{"n_layer": 12, "d_model": 128, "n_head": 2, "n_kv_head": 2, "head_dim": 64, "d_mlp": 512, "vocab_size": 1024, "activation": "gelu", "norm": "layernorm", "norm_place": "pre", "norm_eps": 1e-05, "positions": "rope", "rope_base": 10000.0, "rope_fraction": 0.25, "qk_norm": false, "attn_scale": 0.125, "bias": "all", "tie_embeddings": false, "parallel_block": true, "init": "orth", "init_std_qkv": 0.0556, "init_std_o": 0.0114, "init_std_up": 0.0556, "init_std_down": 0.00568, "init_out_by_depth": true, "optimizer": "adamw", "lr": 0.00162, "lr_mult_qkv": 0.7, "beta1": 0.9, "beta2": 0.99, "lr_head": 0.00349, "grad_clip": 1.0, "warmup_steps": 323, "schedule": "wsd", "decay_fraction": 0.631, "decay_shape": "linear", "final_lr_fraction": 0.0, "batch_tokens": [8192, 16384, 24576], "seq_len": 768, "doc_mask": true, "z_loss": 1e-05, "train_tokens": 80340000, "steps": 5259, "dataset": "wikipedia_en"}
Each number is 50 + 12 x the weight over its row's rms, rounded and kept within 0 to 99. Layers, rows and columns count from 0. The size before them is the row's rms in percent of the matrix's.

# o: layer 6 attention output (transposed), 128x128, rms 0.0721, rows 40-63, columns 0-63
# v: layer 6 attention value, 128x128, rms 0.0528, rows 41-63, columns 0-63
# q: layer 6 attention query, 128x128, rms 0.0531, rows 64, columns 0-63
# k: layer 6 attention key, 128x128, rms 0.0515, rows 64, columns 0-63
o40 090:37 58 54 60 58 45 53 42 43 41 57 60 37 37 65 74 32 40 53 44 39 57 35 54 49 51 21 44 63 66 43 59 52 42 54 49 66 62 75 51 35 68 86 38 47 58 53 50 55 41 49 42 56 17 42 48 40 50 51 65 43 33 64 31
v41 079:41 45 48 67 57 62 38 45 49 51 46 70 47 35 62 49 50 57 68 61 85 58 58 36 57 42 49 64 54 48 53 60 58 50 39 45 46 60 52 64 55 39 58 45 48 25 72 53 50 74 72 52 54 31 62 56 54 43 52 43 38 58 51 70
o41 079:52 42 75 32 51 40 47 44 45 25 41 48 71 55 40 46 41 63 28 35 40 62 54 46 37 39 54 55 53 58 46 32 43 32 55 25 58 55 37 17 61 55 45 48 62 38 42 50 29 41 66 63 47 41 43 57 65 56 55 52 47 90 59 71
v42 087:42 54 58 57 55 58 41 53 72 49 29 54 50 76 66 30 60 65 60 45 60 48 56 61 30 51 45 57 44 50 44 42 55 66 33 63 34 41 34 60 30 39 59 37 33 56 65 47 54 52 25 42 45 47 45 49 50 56 57 44 80 63 63 53
o42 085:60 54 59 48 48 36 48 62 51 61 60 38 52 37 51 43 61 56 49 40 25 40 40 72 37 53 56 52 55 47 54 53 55 51 56 54 53 63 49 40 73 53 51 39 62 61 54 23 69 53 61 63 50 33 60 24 20 64 44 55 42 56 34 60
v43 086:73 19 55 42 56 60 48 79 46 68 22 53 54 57 52 53 30 49 28 34 52 45 53 49 53 44 51 56 65 72 37 53 55 59 51 58 55 35 49 53 53 56 47 35 36 45 42 52 35 70 35 59 50 55 51 64 41 37 52 49 62 57 38 43
o43 086:62 45 45 45 45 29 52 47 56 37 55 45 69 38 67 49 55 58 43 44 34 54 62 38 39 59 59 32 55 31 56 59 52 50 69 34 47 53 36 22 64 41 45 45 26 45 34 43 60 40 52 48 46 39 61 34 43 71 67 42 56 50 41 67
v44 082:49 53 66 56 29 40 57 44 55 44 42 50 56 57 66 24 38 57 82 48 57 66 50 48 27 52 57 36 31 55 75 52 47 52 71 50 38 49 37 60 69 49 46 41 61 56 62 45 56 36 43 50 37 40 49 53 33 29 67 82 44 56 44 55
o44 075:44 53 66 47 49 53 51 59 52 47 50 17 38 32 47 51 57 40 47 61 45 59 22 72 75 53 44 51 64 50 43 53 57 42 43 65 58 67 77 34 48 52 48 52 59 58 53 29 59 50 49 59 70 55 42 41 26 66 40 51 55 22 55 33
v45 091:49 45 39 49 41 58 55 57 47 52 41 71 42 44 57 56 43 41 45 63 21 57 63 46 40 38 50 59 48 64 40 58 61 48 41 30 63 63 54 52 20 56 44 54 49 53 37 57 57 69 59 63 33 62 39 44 36 65 56 48 68 48 49 33
o45 089:61 55 38 57 48 46 49 56 49 41 57 58 72 60 49 40 33 71 58 47 40 60 41 38 41 76 57 41 57 45 19 56 58 45 52 35 43 42 52 33 50 45 53 40 49 55 54 45 57 38 30 28 49 45 73 49 33 60 50 67 43 27 65 53
v46 094:71 52 64 40 45 49 46 30 57 47 43 41 57 44 62 52 52 32 71 38 73 51 66 59 29 53 44 43 50 51 52 61 64 46 33 82 33 45 55 48 45 43 40 28 29 42 53 47 57 54 46 44 42 39 53 44 60 51 59 59 66 65 43 52
o46 093:37 53 59 53 53 37 56 54 70 51 57 46 56 44 45 45 44 70 46 48 33 61 20 68 45 58 57 63 55 59 36 48 47 40 39 44 73 68 54 38 55 60 64 43 43 65 59 26 47 42 60 51 58 44 41 28 18 70 32 62 43 29 57 57
v47 091:42 38 40 41 33 56 54 49 41 40 46 64 37 54 57 46 56 43 59 66 42 69 42 71 71 66 54 50 67 47 55 53 35 49 51 51 41 64 40 76 66 46 59 57 54 39 36 50 45 53 48 39 59 51 62 33 42 44 46 40 71 44 21 45
o47 090:47 56 64 52 69 42 46 39 70 63 36 29 43 52 29 38 40 47 65 53 47 57 67 27 33 44 65 50 39 53 48 48 47 43 34 32 47 22 47 54 36 59 62 54 47 33 49 65 41 55 54 68 49 55 37 71 45 49 45 29 48 83 60 61
v48 093:47 48 39 32 68 42 56 67 74 51 55 39 51 49 50 37 83 39 59 64 35 53 52 56 40 56 52 51 45 51 56 30 49 58 43 53 42 54 84 40 53 42 56 71 33 46 59 48 45 45 51 87 45 55 71 36 54 52 52 46 45 41 51 62
o48 095:54 59 51 51 56 48 63 45 37 70 58 49 40 55 44 62 44 44 54 43 56 63 64 32 39 44 26 71 38 67 55 38 52 43 49 52 75 50 69 75 67 61 70 42 50 41 46 77 57 24 48 51 50 30 36 62 22 30 65 41 64 53 58 35
v49 079:40 39 42 60 47 68 26 35 18 46 63 70 58 58 55 62 30 55 49 41 33 66 52 42 50 44 52 51 43 83 35 45 58 55 63 52 69 59 61 78 58 66 49 33 37 63 38 44 58 61 61 64 51 44 39 54 37 29 54 41 37 35 51 54
o49 082:54 54 45 44 45 40 46 59 58 22 50 59 63 57 43 41 38 57 47 59 39 63 35 62 58 63 58 48 75 43 40 63 57 49 57 29 35 45 38 25 43 40 53 45 65 43 69 48 45 43 46 40 65 48 62 41 60 70 64 70 39 32 58 52
v50 085:55 31 48 37 40 57 62 58 49 38 49 63 47 37 35 58 45 62 74 50 54 61 34 60 45 50 47 55 30 49 55 52 33 57 23 59 38 54 67 70 59 61 66 70 34 48 63 37 67 60 40 47 50 58 65 23 55 62 56 38 54 45 58 36
o50 089:52 60 43 43 52 58 59 40 73 59 35 44 41 59 29 30 40 63 45 43 31 62 49 57 45 45 70 54 34 50 54 58 45 49 41 36 53 40 46 56 63 57 67 61 37 40 52 40 38 55 52 51 56 66 49 53 26 54 38 45 57 41 52 48
v51 089:43 42 58 53 59 57 48 67 46 64 55 33 29 37 49 57 61 54 43 70 17 41 55 53 60 48 46 63 67 49 70 45 49 38 48 43 73 59 49 53 42 58 46 54 87 44 27 61 62 71 74 34 61 48 50 51 61 40 45 60 52 39 44 48
o51 087:53 51 47 53 60 57 55 44 24 61 43 46 56 48 58 48 59 38 43 49 75 34 74 15 45 47 52 37 43 44 40 39 34 54 54 71 34 33 47 49 47 38 40 39 33 50 52 75 44 50 50 48 36 59 55 67 75 35 43 45 62 60 38 66
v52 088:36 49 35 34 77 38 47 48 34 54 72 42 26 26 59 46 56 48 22 35 43 62 38 58 55 38 61 57 59 53 38 42 64 38 76 35 61 46 70 51 59 47 45 56 34 46 36 50 39 47 36 66 58 50 41 44 42 72 36 68 46 54 45 21
o52 076:49 54 36 57 31 50 53 60 47 40 50 47 47 49 62 69 39 30 59 65 64 58 48 64 56 65 54 42 64 36 34 73 53 66 55 53 37 63 43 31 17 45 70 64 64 50 58 67 59 43 33 30 57 35 51 53 26 44 58 47 43 16 66 34
v53 092:57 46 52 49 44 57 52 33 54 50 52 46 59 50 52 43 35 52 48 34 49 64 50 42 48 59 49 45 43 34 57 37 58 47 65 47 51 43 62 47 75 41 58 47 53 39 65 36 21 32 62 42 53 41 47 64 54 58 54 56 26 42 35 55
o53 091:31 39 68 36 61 32 57 57 54 34 50 65 35 35 68 58 48 37 41 54 60 71 37 61 61 31 44 38 60 63 60 63 45 41 55 48 50 66 58 33 43 54 56 60 46 42 32 41 44 45 61 52 51 38 27 34 67 46 46 52 35 51 69 51
v54 094:45 17 50 53 51 45 33 44 51 51 44 52 44 71 80 62 45 62 39 60 48 47 52 56 37 48 42 62 51 77 47 48 40 63 61 43 38 42 32 50 65 47 60 36 30 47 79 62 66 60 49 46 45 49 47 37 59 35 49 39 41 68 34 55
o54 089:68 49 61 30 52 40 36 42 42 47 54 48 67 49 45 53 58 59 46 47 27 39 51 36 43 52 42 46 45 48 56 42 44 38 58 32 63 50 68 44 83 57 54 51 48 51 62 25 40 38 68 74 47 43 53 61 36 58 63 54 58 46 71 66
v55 088:66 36 43 65 55 59 53 45 53 48 77 73 44 40 45 57 49 46 44 54 47 54 39 54 28 47 53 36 36 25 43 52 29 41 53 50 39 55 68 51 72 45 48 44 60 46 50 53 39 40 81 74 64 52 47 55 44 41 57 56 39 31 46 63
o55 086:62 59 63 53 67 54 42 45 33 56 52 58 44 67 41 66 46 35 42 49 33 52 60 35 52 31 31 64 52 56 62 43 43 33 61 46 40 43 64 72 57 59 33 41 39 47 57 61 49 31 43 44 57 57 43 69 78 52 78 43 58 52 63 38
v56 074:70 40 55 40 68 50 50 60 60 62 46 15 33 59 67 72 51 17 43 57 48 30 63 57 24 63 68 49 45 42 53 32 52 61 36 47 49 48 41 52 46 54 68 39 36 35 62 62 42 42 34 53 46 38 55 51 35 53 59 54 44 45 35 58
o56 079:44 33 67 46 61 32 54 41 39 66 60 40 62 31 64 73 60 54 47 55 49 45 59 33 47 61 29 52 54 52 66 22 51 39 61 63 58 58 80 63 62 52 70 35 37 62 40 40 64 43 63 53 49 33 43 45 36 50 46 48 58 56 57 52
v57 089:50 44 88 53 43 44 66 52 35 54 51 47 62 39 36 48 53 56 52 32 31 53 57 46 44 50 67 78 58 25 47 40 25 61 81 46 42 57 45 50 70 54 36 35 49 74 33 61 42 52 52 31 61 66 48 52 47 51 64 48 55 38 49 30
o57 085:61 41 50 53 52 72 31 40 65 37 53 55 38 43 42 72 60 42 36 39 41 56 63 24 76 47 58 46 35 41 64 73 36 46 44 66 62 34 71 57 48 50 44 47 30 48 55 49 50 50 35 36 44 52 62 40 64 47 67 52 60 31 27 46
v58 083:58 55 48 36 48 62 55 46 55 50 52 68 65 29 40 58 46 61 55 74 32 49 20 57 47 67 56 49 41 55 70 60 31 30 46 59 42 59 37 63 45 49 50 41 49 36 35 46 49 47 61 58 44 50 49 47 48 28 57 41 60 52 47 47
o58 080:53 37 33 47 73 49 56 44 47 48 37 41 41 60 26 51 52 54 47 41 47 44 56 59 37 36 62 42 63 59 53 60 47 49 32 33 48 59 54 72 63 60 66 58 50 39 58 43 49 55 47 60 38 60 56 59 78 44 27 45 30 44 40 61
v59 095:29 67 47 48 43 58 49 49 44 55 60 77 51 44 55 54 58 54 48 75 71 48 53 49 53 44 56 59 42 85 37 63 67 39 56 38 47 52 57 47 51 37 51 67 55 51 42 41 58 56 49 28 52 51 48 39 59 62 63 39 23 42 58 57
o59 092:46 54 37 47 37 66 58 60 64 55 39 64 47 77 19 26 35 51 54 50 66 51 60 77 67 41 74 56 54 37 56 47 38 57 42 35 35 39 42 54 29 47 38 58 67 20 56 69 33 68 59 40 52 72 40 55 66 28 50 45 40 66 65 41
v60 081:52 40 60 59 59 60 43 44 52 49 42 49 40 49 35 41 41 48 44 35 75 39 56 36 32 54 33 33 41 48 54 36 62 50 31 58 37 50 32 45 64 44 54 44 41 49 72 49 71 56 57 56 48 55 52 46 53 50 56 49 58 64 37 50
o60 081:65 29 72 21 33 44 54 69 57 43 48 61 51 48 53 58 56 58 37 38 46 55 34 61 56 36 36 72 56 65 56 53 54 46 48 52 69 70 47 63 76 43 47 55 52 59 44 17 45 38 74 52 63 43 37 35 38 59 60 47 41 29 66 60
v61 080:59 42 62 54 63 51 56 50 66 56 52 41 63 48 50 59 35 70 35 48 51 42 61 53 57 42 44 65 49 29 47 47 59 39 68 63 43 51 53 64 71 67 47 54 57 29 66 53 60 50 59 54 54 48 41 59 57 31 62 48 47 51 58 45
o61 072:44 41 34 50 50 63 51 57 47 36 49 72 26 45 61 34 47 41 33 39 61 47 49 68 67 39 54 39 55 48 70 61 43 52 61 28 51 57 60 29 43 29 39 72 40 48 45 36 41 52 58 56 50 50 48 23 58 34 43 53 37 50 51 50
v62 098:67 54 79 42 55 27 55 71 63 62 31 27 37 56 45 47 67 42 61 34 81 41 46 48 27 60 58 61 42 30 58 44 54 57 38 64 54 43 41 26 44 55 43 58 42 53 44 47 70 46 40 52 58 46 75 41 55 44 68 58 60 43 48 52
o62 099:29 52 50 61 45 54 64 34 46 64 45 48 51 35 54 52 61 58 47 45 53 51 49 40 66 66 45 55 25 55 53 35 51 53 36 64 90 42 70 76 63 61 38 48 50 67 43 56 59 42 49 52 41 49 42 30 51 63 37 54 63 42 44 39
v63 079:53 66 51 44 66 35 39 50 37 50 73 47 43 44 44 40 62 56 29 58 33 47 54 49 58 50 50 79 50 60 49 54 34 76 58 62 59 45 37 40 50 53 51 71 58 54 52 67 61 45 56 58 45 50 39 38 47 58 71 41 65 55 46 31
o63 071:58 36 40 57 40 70 46 43 48 44 51 66 52 57 38 54 57 39 54 45 45 42 67 22 59 59 54 55 41 35 48 53 46 42 53 48 73 38 72 54 59 68 44 45 50 45 55 79 57 37 44 41 35 53 63 48 45 20 56 47 63 33 66 45
q64 198:52 65 53 51 44 37 44 39 56 67 35 56 63 65 48 44 46 52 53 60 40 58 66 50 71 57 40 45 43 39 63 60 51 56 60 57 61 42 59 56 57 32 65 55 41 46 26 33 46 71 52 68 57 37 52 29 28 56 39 41 66 27 67 58
k64 070:62 30 54 45 55 50 64 61 43 54 34 38 55 49 48 65 43 53 54 49 40 35 44 79 42 45 53 69 33 44 40 59 67 43 44 45 48 32 45 54 62 64 69 44 56 56 45 68 63 44 52 69 49 63 62 55 46 61 49 45 52 46 38 47